python train.py --n_layer=12 --d_model=576 --n_head=9 --n_kv_head=9 --head_dim=64 --d_mlp=2304 --vocab_size=37492 --activation="tanh_gelu" --norm="layernorm" --norm_place="pre" --norm_eps=1e-06 --positions="learned" --qk_norm=false --attn_scale=0.125 --bias="all" --tie_embeddings=true --parallel_block=false --init="uniform" --init_std_qkv=0.0177 --init_std_o=0.0 --init_std_up=0.0177 --init_std_down=0.0 --optimizer="adam_variant" --lr=0.000719 --lr_mult_up=0.876 --beta1=0.9 --beta2=0.95 --lr_head=0.00471 --grad_clip=0.5 --warmup_steps=212 --schedule="wsd" --decay_fraction=0.833 --decay_shape="linear" --final_lr_fraction=0.0 --batch_tokens=262144 --seq_len=384 --doc_mask=true --z_loss=0.0001 --train_tokens=1307000000 --steps=4986 --dataset="wikipedia_en"
Each number is 500 + 25 x the weight over its row's rms, rounded and kept within 0 to 999. Layers, rows and columns count from 0. Numbers have three digits each. The size before them is the row's rms in percent of the matrix's.

# layer 6 MLP up, 2304x576, rms 0.0238, rows 1674-1718, columns 504-575
105:529491498499549479548415497501478503515469512504502493480492514491530516528451498487500520496505524534508550492468497502467516475451472508470512521502483513510472564464506494528483495545477447520495475504473486469457
102:490498508521505533491475492531513518535527542505448531482506487533487532500469543520466487534508515518553492470426514486479500531480524526493485574543453489504507542522489514482518526473512482503525459503511487542498
093:471482526501506528501490500554509477492478464480451514530487487512493488510512519506446500508508516472525516492506563553509528497502497496527520543469476536482503477464498542498514464471493437508525492489476523492516
103:492509521488586492518490501495472487491510490499495509455518435474460493500492494464514503511495476518488488513525516499555517499524495504529438538485545534465497518478508508533504542491484497458540478491527494496521
113:516481502542489510452518485516487510496533513470494523476498528509449539470528493509509498495527498501486474481492515493457545507519497497526494508517478494460522526486457545488452493459500466502468532544465499486515
097:514480526475497469507525492477553507499474488515467504516509451479530511521455519564512518511477505489510482494473495548508508548494464446508498517537507514468509509495409501507522518499568543489519496537477463516490
099:503510492458490454540481528530499556503496502484510516544497462489436495487483486518550465480522539480532484503455512541490512508508504488491477511475476494488471497534499488539518529472460494514518505513499472498523
109:529483512497482511516479539527455494504465464496469443487493536483471532491436547481489500502502518506529512494446461465503540486463517515511470493515467476500534502481505510485471491471479495550468509537446463507496
113:495526528517487510498531537463487475537479496505460472499535518523489489513494506500466498497528533470523497495488484461479529505464487493494464478513488471522488501505507490478494459516555522500516486506484478526488
099:494501490529522526484469535482460513489502534502480452465461530533506514543471549523491545504486498517493521476472500457524495477502520509479482451518520510513493533497504483476498479484509538492478502496500485501510
104:496502501534503522512498481498472464542506439502526505517487547480533521513507580490517470492508544485550574503461472451466493487511476513503487529517466548483523503504464512502514495524484498537492503517461494458511
093:515468472490480510490486473524518519513482467478525456498517511486473514531481490475475493464519536477517501500512469455438484501562510476467507475506529534468490530470483503526506489516528514525512520525520532497536
094:483493517488495472482461550536468522529498485497517503513533459420453495488500512499504493513486526487518518502495512518427474511514491485511510518466484496471520511506509499487460556510505480535512512562526507478486
094:506468509533495512476480508521509518465534480497463508482450494546457496530514508490471531489540490527523518504475504468535523466538493518445438451514498495469503552490530490476453543497553494524483514517497509526495
109:488498551486524469461495474506495469539516502554551503496516475470471498510479528486458529475465523517507499462487479505497516515463487509512476481505476521534482487441443517521464473474508486497506460494527517509504
107:485520487476462509478514464535491517497514444488489516520521460536474484502486488496468475485484535484492518501480448492471545507528500494476500482473522534539491477478501540431477479493503482519472477498481419469487
099:461497511502505526485487470460494455554522483466500475468496502521460493471501494506471504499498470537456498477483493484469507527473482512516476490527465524487478497491521532500505517471483507531512482526492490541484
098:516522483492480463496469478486518562560531504516534560499461488515512508503480521475493499498507507486464526457477503453516495473514486511495490505504483499480498489510476492507488508517496508513486499478518487496501
108:519482487483478505500462512503482548491553503489499481519491490508482495490488505503531496500474518535546509498474511473476514490500513494486515491525491524477502491470462536515448512481503497495508498493481533511501
104:503475505519509538496514504526506520487471501506524496481512497520488533476495548425487512491528488532524499504489529493502495517508500490502489504521489482467494524491449525550494482468499449552530478524480470520460
100:467472495522507468468456530472513502519483480514459473508510561486477500520515483473476524501515485492483462535481489492512552528482519468538507548499526485537517529506546501557478503481487523494486472463543510526484
099:504523467485479501488475483499531512498507517463468488531522518486463536500474524520501533496505550504494482472464499497484539470469483484517494535508506475500463499498484517495469514529529531492520466502476476483502
109:558475511550520525508521543482477499480457493501479481490497530559512469530522508478527518475523540540514511518507492521489531467487472480499485520512452490502466519490491540456496487503497527526523526506533497482507
112:561489555490471471486500505479486505497484438533547467466496499490446510500503504474510499479477519472508524490545501508505483486478510521487464497522469533506466471491432473482500476534465494521473500490494465459487
094:481506524494505497501482493541487530516476477514509458460523466515466487498465505550478527508518462500497512525504486510522494489492470454532451492515464498430512494511472464473493483463499516516486516485483489480546
102:518504506514438472458531464474505504558474462509507509489495539504487499493539537520490482513480524479524484532467435469495486503493510495514458507482473557536512483482491496523486466514534471522514516492440488404545
093:467480517513519521501526445504484485498464495478507486463463476501528524497481522467505491506497520505517521532546495502522517490525468530500507507472526510499478480497463502448521553519487482541522499500494498523500
095:555529482500500523504486532455521485485477480475536526507497488496504519507433504512459456501533517492506490514527531513453498521547470486507500475491479504477476492462485522525531498483532513529513508492448497532545
100:498488522512516490493508514443520517485490452512506501491480463516515528493493523497477505519545500463524449461476495484491531494525465500524486559538479520468513530465514490537522487525522493540530484513506490515512
115:504454529542494522511497476593520545487463503474521495485489504525516523488500523526520536513481553509492525470525516500512551538443520506508519514483536519504496500490488519463467565504491531504487460530476482471519
104:503481498521529543517482524527468525499479541471514502460496495498516506485471507503546527497473517525505496480521491507530472530506457517485465452517470479473495514538496552486483477446461479464493522506499507500468
103:485551506513478472535493512486519508481462530538521479530470524482508504481460520512509477458498517539533479535506452526459518498543469504530491500492484504490543489422480484508515531500551533497551520485526515456521
098:514504492471504445524499504465496472504487487504523509510440461497498510484481544499507459487525514492471519492464494481490435509551471559520477483555548480499470516513485465491498532505491505506520487504428511458511
096:523538506497483518494508458476505543467495499529509513528501475461520509514464552497495514492465518521487548534563522475458470495514487548482504527504511483488505520486494448516472454509506532484500454551494477448493
087:521509501479481461466488477464512504503491483540518502523494499535451534499489493491472490490487537471517499487486468496475482526470470517500527510515485530512508485452463490480461535513509474551509516512510510523497
095:527503509513532521500516502459484502515511517506514509492537500457508494478469488523507490518511485505490545485474498516466526545481495512518502538486479505468513527510517512507510490524494458506453503530481502490507
094:520493547518514477511534460465526501493467480554512466484499479482502541478508481507508502514511504488520471545513491503498547498535507491454452531503481508465459504490509525513490479513475447497457487517434464460497
090:523492493522477515499491485515498524552522463457558510480475491554516468484482509473546455491496486499476525523512480542490533530515459500528473530517489492464484473500512512499499527511500470524478519477524465461529
101:509488511500462496437518503502448458483476478493513492530516511548449454477531517449498487502469486496506550505465484437513479512458477549464461498501509483520497496523473514529486486555499499524494518535479457463496
105:492529460469476510433509517456503504509495506531473452475502508454489519489498496475478491460468487499470488530477513555493479518513493503490484481505480534485503498522494494477444539522474447465489498540495495440478
100:498529506506464451501520526502491527457470492540530500521470494532488508488487513532480453474508560511488494528474510508475507490535492491419476515470516505498537499492474523498499534434503497484504509512491448485533
105:500534460482489493484473486558499513494494480516506498525431488520499485510497507506534478498507535494496518506487495532453491546541470490493522517491505534520463514457520532547462529539530514523508495486454492488486
089:557531476472493489480525482502502518479462481509506487524533460513461495488497517485457446509556515498515509484485519481475467482536485485527499503562491519543485483504486531527479513499531458483466485500499497492469
096:540549472471518549477492502524483526488452493523499503464500488517467484472491523525514514530485503479483523485453485534477533507494541509499499466484488501463471489508481459493497501504521481499508494537500496488465
107:501505547546498510485503524519522482529487476520519492452509509482509534466484512520492511483476501492472475481509477518496485488495505504521458515554492553488500487520499510525502454509534472514546478513489519519546
# layer 6 MLP down (transposed), 2304x576, rms 0.0211, rows 1674-1718, columns 504-575
107:492476532482508526544440480507451523485482531508489495479496504515522491494502488492510471503488517508481474474517454511497456486485492515500511487504495471448490509529446489521496496501494505480479508484511471572479
104:512488525517486516535496472523523531510535497506544494497485515504472496462540529471495512478496454509475504480520509488500470477498520483505524513501523463472516489528512454470502470536479486454520555541503523512497
083:445524494527491486508483501483558452488475558503460516499541500471551534523444488487553533482516475475493518481543428496487492515466489468486522463504534543452506465544524478521482524544472515483501505478462432544520
111:475487486503484491497491481504564488536499498510521533527497537532520526514527481516504504470516506469530471487499440506473525487479470499480512485515487509509530473495511468473506513487530552538479507520477507499479
115:546483562494534520491508516505510499542489537504493466499507508471461495447484486464521462468523470496468498490499463495516528469505518473465515495535487541502476491509475493517545524557525487439483505467522486515496
080:494506492496541480532520504464517487520486506470482520499546490467489517490503497517508474484510532522499475504496499492522507554533516500470523486536510476469521517513509521480469481479462498500493520557523478492483
091:472523473505513483511515535489472543435511442541490513486497491505537473517509469490457498474500534521485438512484489525531527455482503491519502514520453502521502502494481491512517469493489508502509517450490480500484
104:475488504493520507468464526485498531504547494469447477476518494509524515516468464536472490474519548548481496496516508536556484474513485481483513528483495517500491483469493529474520500514500450473500489474486461506487
101:502465494544519479507513497515492520513506525471525550492477504513542529462483545497506516517491484503488509478505481483500526469492508495513520491512508469504447528518492470508497542499525436465515510489493521460504
103:481490511497468472539486475519521470528490521537546473530490494472542464450525519470450454516543487481534492485517468521476511458520507518512500531500447526508523498505508507542496474506508447541518491513477474474523
112:502463540520477494476515501529542462538525492492475532505523559524510476451485531488472470517501557498495495511480509468500453473508501462514486479503473476507492508490521509510484550501485507509484484548450494517453
090:478492513484495556482503502489530477501513535544507491493534512466508548465482515547503528487441473463490493525501533494520558506496454512504478549484484529486500489486501476476451463512507537477524457473481495514494
094:507528516532475557478507491526476482519448498528501496499471503480485531530481516514471503487469493505495489494502473535518525518510515495498492505494460479524494432522495540538499495535499504481524529498468541477516
114:521519455480488508520472455477499508531508511516505473478529485457536538466480486505537487523487480485507487535537450543494474505495528473504557493489498517500492467509472484493521500505456508510510497495491504518496
115:516470545459490499540480458470468516472486479512517477535493501521527501560505520455505562518486544511509527556465483528533506478547523489525498461475503535523504508506523497560520494522499518509486489498511472515467
113:466485515552533526505506455509502510540496496477506502515539502468470500431499489525506484502508514505546505491509509452515470476501471541525487484509496498496503555517495487505508546455479464523527469481488480505474
109:541516500507512494469468501524478493455543493522468514493501491500555509526464550519520482527498563532530505460484498490532512503508547520509469531496509492509491472474467475496491520509525491489521467504522505436491
100:477515504475506466511548533478503472467502487530482490485481499489493522521484482493542481544514510542511489479538526517491487508503518489499522517495519460516497473477504506485495483515501459491527505501526480508473
106:466495468502471502455535486504504492497567501487482482563488517493523492473482491509505459468484516536468461522483518488492473509486490529509495515478505524491494456503510540439498525475502493478526508491466523489473
112:469525487467535503530477492498520535522486497475483454456485495483532523502480505415517521487510520551495499487483517519518482500539469459517471499520477501482491486484536480520521479489508468483512512497486492521461
088:501472466510470509485484474513476483482522495531525522568514497533518532506553495499516492552485488527445522522504491544506521496491498507529520485488491485526481496534482437476429515463485481503538506516495486470494
095:533535438516515514497502514476525502499509490474510482477542463494440504554492488544475472492524534509470514489533512491546497507534491517482476462516498493536493469526519489458480490482490512485470497486467492528511
110:506519511530529510495513516503515546505478503548499483524480495525521504546494497501515523518528509484514491538510498532465467464543484510457480485490459498476528496498463471549479499501475515515490475507521515512486
122:492568450505502539468473482499468495472491544490513512506509508506479503493527508541475481472486498501521480510478501521500503497499493497489508546526490540524545461462480538528527501524457516445492514520477499493488
078:476515498486505537515515510524480552505529524521482492520521493496470565503512540521528474519464487459469545508468529496497491519532474509469511519511508508498500505488508477525491473530498523525504495539484485487527
099:505498536489533530519471485565445490498510529473468503500459500542488505489515501484498487549518472553488494476517560519503498471484541481480508479536490466494436537487509491530519499525516537515467503487516510535516
095:499532472504457491515504482473488474457499546505462499509556468514480493485523496475520507519437509510490490468537553477522437480486491502497476478522511489479518524488493521546497476512458536467521523487489506492499
081:486470504484476466487472536559520509519499510479466491509477507513503461471502501517515453513514447512499494494498505526507519458460475495469490438531499508502549502523509514488478506518500502467467544526523513544453
090:508508494527494551519538481532503511530497510465482550487497500496504457469529509514505495520504512508496483497495472506490534488503517493494516466505521486498548488504531472481514507509485525498427554493495524517512
128:501520492494479502516474530494503462505556503468523488466501486503472469477525493544495500444489518465518488479496514485484462499501490511505483574525513498489519506487570592513515529480517508475507512557528510537486
096:497514497505494504533504495526474529467523519486465512469508490482501497490558459497477481514571514493471516528488490499420510458530537505551549489469534520531483479456507512520512468500527480494547555548496501480499
106:515468485520495523474449513488515491468514490488525473485483548493489486458477467489531486515514485477568484527529545443517469504516532486515515501512514527484454529473499521495510536548511533499523553480487503526467
094:485573496503515509496531534497553493487531525527562512488508491449513497515498476521495493489513453528491486509487535543560531554512528523518496506474473494522497490534504548484521514490476506503479490501528569518505
085:489473489457493486482519531495495562486528451475498503493487456492520509505477483553500505483473470495507488489554495489501500466553502489529507487439473522493545472492494513524505512481484487482498481496506494507474
085:451465501513522501510509555477502490524523507499506461470517450481484511495505500491471492532495471486512505439510483453490555492518496497526497509470468512537499501538510464494522472554512545491467490481506517498465
097:536472498520472494473522510517475489482480518486460558479512497500512490525446477504518545479466488482508475501471465521500467453424495519501487553481483548484461496533507495483460501512484490492491519520507490471520
083:489513447500490505466534509487457513493496491485470525527505515495444507551546501463504534469482475493510508487511513474494489479480508500471483487499483504576477482497502504525531533516504496492474520468479457480468
081:472483514507504531473530507542539473521492492445484549473490516462514466520536504501499507490497527517480499506481481527479494506527497447504513459486545485499509470548464463487511510538460518514486505501504505507500
096:533538493532493518529492494490538490553536481485512523496529514506493509483532497490527488493526506479466481488461520501450500481485532523522499511534501469470451504468513494494478455479482502539504492510456546504492
099:473516507479513506511496515455498511511493474506514502448533485454498508494486499496515496483548498495478469534485485486463458481495490507522512475495512489533499487474480495517520450540462478479518540514511520465480
098:481484487464541487499516516497492467483511462517489489445495487437501482501506499478483524468529489523496463498512508470492514484457472509532490523481452506474486491515466469477528467505490503533508458524489559523505
106:467521464495551511484501508514530494468499496508490514506506486556469522540487510519509478479515495558465490495491499470502493475487490473468553504437505499490500514505502523520470536503515518507479524524480521489497
090:447465563518476526475479474529456485517498517532478490511518540493469512518518496509492545532478482506468521537523450505504534540507484538478527492507502451469521515532509561482540521532514554508505504503479505493516
086:483514524498504492498499495501435491463496521497511499480491484528480517483494454499498490499524502531503520484468522540447513493528491543507508480494490529459510493495515505521470474481440466487492473506512529506524
109:483552520489521520435531506476511495519531548492488513505494548470493431509509505457503497504455456477503468489539498540502529524486481527466496492457490501523532467471545514462465497478472505460487490490533510499515